python train.py --n_layer=15 --d_model=96 --n_head=2 --n_kv_head=1 --head_dim=32 --d_mlp=384 --vocab_size=16384 --activation="gelu" --norm="rmsnorm" --norm_place="pre" --norm_eps=1e-05 --positions="rope" --rope_base=100000.0 --rope_fraction=0.5 --qk_norm=false --attn_scale=0.177 --bias="qkv" --tie_embeddings=false --parallel_block=false --init="uniform" --init_std_qkv=0.0375 --init_std_o=0.0 --init_std_up=0.0375 --init_std_down=0.0 --optimizer="soap_variant" --lr=0.00635 --lr_mult_up=0.777 --beta1=0.95 --beta2=0.99 --lr_head=0.0155 --grad_clip=2.0 --warmup_steps=200 --schedule="wsd" --decay_fraction=1.0 --decay_shape="linear" --final_lr_fraction=0.0 --batch_tokens=[8192, 16384, 24576] --seq_len=128 --doc_mask=false --train_tokens=112000000 --steps=6941 --dataset="wikipedia_en"
Each number is 50 + 12 x the weight over the matrix's rms, rounded and kept within 0 to 99. Layers, rows and columns count from 0.

# up: layer 4 MLP up, 384x96, rms 0.238, rows 278-309, columns 0-47
# down: layer 4 MLP down (transposed), 384x96, rms 0.301, rows 278-309, columns 0-47
up278:37 49 56 51 47 47 42 59 39 36 56 33 42 47 46 57 59 43 49 68 51 66 53 57 47 70 40 55 42 49 58 55 23 40 65 41 36 34 66 18 62 70 58 51 68 60 64 48
down278:22 32 44 39 44 56 69 65 29 47 18 51 40 68 53 47 40 57 57 54 56 75 52 59 67 47 62 40 43 51 71 78 36 52 62 32 47 30 36 50 42 49 38 46 57 61 37 27
up279:47 39 66 53 48 47 47 45 36 45 54 38 52 42 65 61 33 71 37 35 46 68 49 54 64 62 51 25 57 61 59 49 40 33 46 32 61 49 64 34 29 48 65 65 55 40 62 52
down279:38 72 57 42 45 56 36 61 69 51 41 47 73 48 45 59 46 49 41 50 33 34 58 29 40 62 49 47 61 51 37 57 71 67 54 39 55 46 74 64 54 58 25 78 83 43 55 52
up280:39 50 64 52 58 42 57 68 65 60 54 41 64 50 48 65 66 41 62 60 48 37 56 32 47 63 71 46 58 58 23 48 69 74 52 83 56 44 25 39 36 33 50 36 48 32 40 62
down280:52 35 35 44 34 56 50 46 47 42 51 63 52 71 49 52 33 53 41 42 69 54 39 40 43 47 60 44 63 43 32 52 27 52 50 65 61 42 34 51 44 56 44 67 38 47 59 44
up281:37 46 67 51 37 39 36 58 50 35 51 57 37 67 52 57 43 52 41 51 53 51 74 47 60 60 27 53 49 48 49 37 63 51 51 38 35 49 55 47 29 81 63 55 40 41 56 66
down281:38 42 53 44 41 34 48 54 46 66 48 53 39 52 53 44 35 55 52 52 53 59 56 57 68 54 60 62 40 59 39 47 45 30 41 32 70 71 56 54 64 52 46 54 48 59 58 52
up282:44 60 41 61 42 50 60 40 33 58 57 39 31 56 33 72 79 52 61 54 27 57 62 54 27 63 39 50 38 47 59 55 39 21 44 44 55 49 24 34 34 70 47 62 47 53 38 79
down282:30 44 66 52 53 52 76 59 62 33 51 45 50 44 48 59 64 59 55 71 21 49 63 54 37 47 45 63 25 38 16 51 67 36 45 56 52 56 57 56 44 44 40 58 28 43 56 44
up283:48 44 59 59 43 48 40 59 40 68 31 68 48 57 63 55 36 59 32 63 39 70 38 78 44 44 30 50 72 23 41 43 59 46 58 44 60 47 48 59 56 32 75 57 52 64 54 56
down283:52 49 39 38 49 47 51 35 55 33 43 66 39 56 49 77 37 54 54 58 31 49 54 59 67 53 59 61 63 41 47 65 38 41 74 77 40 58 59 45 46 49 47 31 29 44 43 33
up284:83 70 67 32 37 55 54 21 47 43 48 49 35 59 49 41 50 59 69 72 33 31 30 60 48 52 80 36 25 49 39 26 68 66 60 57 31 38 45 32 65 39 52 36 55 58 69 43
down284:47 55 51 43 39 55 61 23 50 44 51 60 36 45 59 33 48 52 55 49 21 41 21 41 60 41 50 43 67 39 48 30 71 50 47 39 49 56 30 66 19 46 38 32 33 48 33 47
up285:36 51 38 73 56 57 51 53 36 55 72 65 26 43 53 49 42 45 43 55 52 33 54 40 53 49 54 46 41 21 53 63 36 48 52 29 50 47 53 65 52 49 56 57 59 44 58 39
down285:35 48 32 66 45 36 28 75 55 48 61 47 19 35 40 42 46 41 48 66 58 45 44 37 65 56 16 46 39 25 39 42 48 42 54 53 54 19 72 75 51 46 50 55 57 56 37 58
up286:54 38 58 49 45 38 44 53 49 55 37 49 38 58 58 61 43 83 39 42 59 56 31 31 39 58 29 55 70 47 45 35 55 71 54 81 58 52 24 45 24 19 38 69 54 48 72 62
down286:46 60 47 46 43 44 70 34 44 50 63 53 58 43 42 69 49 57 51 40 63 74 49 61 55 45 40 48 46 43 36 59 48 73 65 23 46 48 43 65 34 36 16 57 42 45 50 50
up287:50 61 52 37 41 44 39 82 32 67 73 45 55 40 44 51 21 55 52 72 55 62 56 67 54 35 64 28 32 33 45 43 52 21 37 55 73 28 54 64 55 86 63 66 56 64 51 57
down287:49 50 55 59 72 24 60 36 49 26 39 47 52 32 37 38 51 52 36 58 51 50 54 63 61 25 39 57 68 42 72 63 49 49 44 44 47 53 60 38 50 62 42 61 59 53 56 41
up288:47 55 72 64 53 47 57 52 48 48 68 28 55 32 61 21 38 48 43 55 68 41 58 58 45 51 51 55 44 64 57 33 56 59 65 59 52 71 45 41 54 30 63 60 40 58 59 41
down288:25 53 39 33 51 65 66 57 41 52 43 45 55 48 52 58 69 52 47 45 66 55 65 55 33 49 46 50 44 49 42 58 50 46 51 43 40 48 53 56 26 30 41 39 30 52 57 42
up289:56 52 33 47 42 53 49 65 30 56 44 50 44 61 56 63 26 46 53 63 46 48 55 54 55 43 25 43 54 40 40 56 39 57 36 60 35 53 40 34 53 45 44 55 55 40 48 30
down289:32 51 49 54 49 58 68 50 61 29 60 47 47 78 78 45 47 54 51 59 36 41 56 56 39 29 59 53 58 62 34 69 41 40 71 51 51 71 66 40 54 39 44 68 61 47 58 47
up290:47 60 79 45 62 34 39 46 46 40 32 39 53 51 49 53 74 61 48 42 54 48 58 58 56 68 50 69 53 58 47 57 62 59 34 31 18 46 56 50 62 62 49 49 66 49 51 44
down290:52 55 40 49 49 56 46 52 37 67 45 47 73 62 40 52 45 49 57 29 48 60 55 56 45 67 62 36 42 55 59 77 60 43 64 27 50 43 41 58 34 37 34 42 32 67 66 43
up291:67 33 39 36 53 64 54 49 39 53 41 67 42 45 56 45 57 67 43 44 29 39 49 47 32 54 48 41 61 59 43 44 49 60 40 34 50 54 43 55 58 66 55 70 62 48 53 54
down291:47 60 38 55 55 57 42 61 43 29 35 44 71 54 55 64 49 59 54 50 42 52 68 51 54 35 66 54 36 54 54 47 55 43 34 41 50 43 60 44 56 50 54 47 48 39 47 58
up292:55 54 42 42 43 78 51 63 47 61 54 40 42 37 56 29 41 49 53 54 38 61 35 56 39 45 47 67 63 47 50 57 57 47 59 37 50 34 48 41 59 56 53 73 49 26 66 44
down292:48 56 47 36 55 67 38 40 50 46 54 78 60 57 41 31 64 55 51 42 41 61 59 52 59 45 45 41 53 60 83 46 48 50 45 34 46 61 75 42 41 44 54 29 47 56 56 46
up293:34 54 61 32 26 65 34 59 46 57 52 59 39 38 30 40 47 54 42 78 28 43 66 38 61 46 54 37 34 40 46 34 52 51 56 70 37 62 51 55 40 69 45 54 66 48 42 53
down293:41 60 51 54 43 50 44 45 53 58 49 41 61 68 52 54 60 60 46 29 67 51 52 57 40 48 74 74 39 34 57 56 46 57 58 50 54 42 51 36 53 71 58 73 55 46 43 73
up294:28 39 67 41 42 63 44 49 70 63 60 58 23 52 52 31 49 43 36 37 71 53 56 49 41 39 61 50 67 42 38 58 60 74 43 52 75 44 43 60 32 65 41 51 58 34 46 50
down294:55 59 28 62 32 55 48 60 42 66 47 57 61 47 58 62 39 42 56 51 52 41 67 67 16 47 54 61 60 56 42 64 53 62 51 42 77 58 48 47 41 27 52 64 31 42 56 41
up295:75 67 62 57 58 66 54 36 21 19 61 42 41 42 44 54 35 51 42 48 30 44 53 31 50 00 15 48 66 55 90 30 47 74 36 66 74 60 51 41 38 59 54 56 41 53 62 63
down295:36 56 62 30 59 47 57 59 71 72 46 60 36 41 39 46 53 37 53 30 54 84 56 12 47 41 53 47 56 18 45 64 41 55 51 53 49 31 42 89 40 53 47 27 35 38 32 67
up296:44 63 48 31 28 38 38 39 59 86 72 55 29 37 47 52 39 49 43 69 45 54 38 54 56 37 56 60 42 38 42 34 61 61 86 43 43 58 52 48 61 67 74 51 35 63 59 59
down296:68 55 54 36 76 52 25 67 68 57 68 41 48 45 53 37 45 61 59 46 63 67 47 27 49 49 46 63 37 44 42 45 74 29 55 49 68 58 58 46 64 57 67 44 55 40 48 54
up297:56 47 57 42 46 64 36 43 64 62 63 41 61 62 44 49 48 39 36 27 36 63 53 52 60 46 47 56 56 66 69 46 59 47 68 54 47 28 36 52 71 50 60 51 62 34 41 51
down297:33 60 41 44 45 52 45 39 59 59 47 64 65 51 53 56 64 78 36 47 52 27 39 61 48 47 37 52 62 51 18 45 41 53 29 59 54 41 61 41 20 50 47 58 50 58 32 36
up298:68 42 51 55 60 38 45 21 52 50 53 41 38 61 70 60 63 70 43 62 44 42 47 77 56 23 37 59 43 54 43 40 45 45 49 28 55 42 49 33 72 46 57 54 58 49 39 55
down298:37 21 49 57 50 46 59 34 58 33 58 45 63 43 30 57 43 66 50 37 49 45 87 51 54 46 32 62 33 49 28 53 75 48 54 69 56 56 57 49 40 49 57 34 41 57 27 51
up299:47 46 57 44 48 50 35 47 68 40 47 59 50 72 53 69 54 56 46 61 48 46 42 64 45 46 41 44 39 40 46 47 53 60 44 48 46 55 44 40 38 46 59 63 49 45 56 57
down299:59 50 47 61 36 38 53 62 48 50 50 56 57 60 61 62 74 37 44 28 63 49 35 30 57 57 39 60 69 36 50 50 66 52 42 49 40 39 49 39 46 54 57 31 37 67 47 68
up300:48 51 51 32 44 54 53 42 53 43 57 44 41 36 56 69 28 53 21 54 34 45 68 31 49 50 46 69 48 42 56 55 54 54 67 46 49 45 50 49 40 54 33 50 50 42 48 50
down300:44 38 61 53 51 47 53 42 56 51 54 38 53 49 44 42 53 62 67 47 63 44 34 39 51 48 63 48 64 62 43 52 73 59 47 53 74 46 40 60 44 48 38 51 53 41 51 42
up301:55 42 47 59 35 63 58 51 37 58 44 70 42 39 58 53 59 61 19 35 58 19 98 61 69 40 36 43 41 42 53 42 36 51 77 44 42 36 50 51 31 54 79 68 43 67 33 46
down301:49 48 46 68 29 24 71 58 57 53 54 47 37 55 53 52 22 75 44 65 50 52 54 66 80 55 62 66 30 42 36 48 51 64 54 82 24 49 53 87 39 59 40 62 28 47 61 56
up302:64 40 49 76 51 59 47 56 21 43 56 45 50 55 39 73 49 51 32 23 43 41 42 58 45 45 34 64 49 58 49 51 47 59 55 39 58 66 55 52 43 62 55 58 52 51 55 36
down302:54 60 53 51 48 62 45 42 50 65 55 42 57 65 58 55 51 28 36 63 46 36 46 62 52 65 36 42 71 50 53 39 61 50 42 54 48 57 72 65 48 53 31 47 57 66 61 74
up303:49 45 55 41 55 43 45 56 76 58 35 48 38 75 59 49 49 42 31 49 42 74 57 46 46 52 57 48 37 28 43 46 55 48 25 48 31 71 58 47 43 78 24 34 60 63 54 56
down303:54 57 50 20 56 47 50 44 45 45 39 42 28 58 62 39 56 37 53 68 66 52 54 47 32 45 49 55 47 55 41 31 78 46 53 55 67 60 32 45 59 38 70 48 53 73 41 43
up304:61 51 49 32 48 55 39 55 48 68 62 74 51 51 62 28 37 73 73 63 31 53 60 41 55 71 36 41 56 55 52 36 68 64 36 59 50 47 51 51 58 54 50 34 49 51 53 43
down304:57 38 74 40 47 62 58 68 48 79 33 51 35 42 63 48 48 56 47 40 45 45 49 62 56 69 60 43 17 81 53 34 61 44 51 44 57 42 58 52 42 54 61 44 51 57 34 53
up305:44 48 54 43 44 63 73 31 64 58 63 70 73 43 54 52 34 32 48 59 50 62 61 19 60 39 60 32 32 53 44 22 32 36 41 60 69 49 68 28 47 42 63 39 52 56 46 36
down305:59 50 56 41 68 56 46 64 38 33 40 40 51 39 49 58 59 68 40 44 54 39 52 75 61 75 37 78 64 63 51 74 41 54 44 53 51 34 41 61 82 50 58 49 25 52 23 45
up306:48 62 57 54 42 22 47 52 32 44 60 47 43 67 52 55 50 46 25 63 43 62 65 20 58 60 65 60 29 43 64 30 29 47 77 76 35 29 44 54 57 56 70 27 54 55 40 49
down306:59 77 42 62 38 52 54 39 42 70 58 72 55 31 49 46 48 50 53 79 58 42 47 29 72 82 62 50 45 50 54 63 32 60 66 50 30 42 27 32 38 50 56 29 63 68 75 50
up307:41 37 31 35 64 35 49 56 53 69 58 65 47 42 55 49 44 64 45 67 48 48 34 62 36 54 60 19 70 52 63 61 51 46 43 18 64 49 56 57 75 31 49 60 66 51 73 33
down307:47 67 50 75 38 44 48 38 52 44 59 58 46 43 53 51 44 33 55 66 38 46 64 30 51 49 51 59 61 60 55 40 60 35 46 55 37 48 61 73 29 68 52 60 75 50 40 63
up308:30 60 46 40 38 77 56 49 60 55 40 43 27 62 31 46 34 67 42 51 59 58 56 68 57 70 42 43 59 65 54 41 29 54 22 47 26 47 30 57 53 62 63 60 55 33 46 58
down308:25 37 33 33 49 45 72 42 60 57 39 51 46 64 32 61 44 28 49 40 57 60 58 51 40 51 53 50 94 62 70 46 46 57 13 45 68 60 60 67 56 69 71 61 35 30 72 62
up309:54 45 35 60 53 63 49 58 40 35 67 54 50 45 53 35 35 49 38 43 48 49 58 54 53 65 34 59 80 44 60 62 60 41 28 42 62 48 44 50 71 67 37 46 32 45 49 56
down309:64 72 55 48 58 75 67 56 56 55 54 60 46 46 50 57 45 48 48 45 54 32 47 51 41 39 45 65 50 45 37 75 68 36 50 50 73 48 45 51 58 39 59 36 30 59 66 66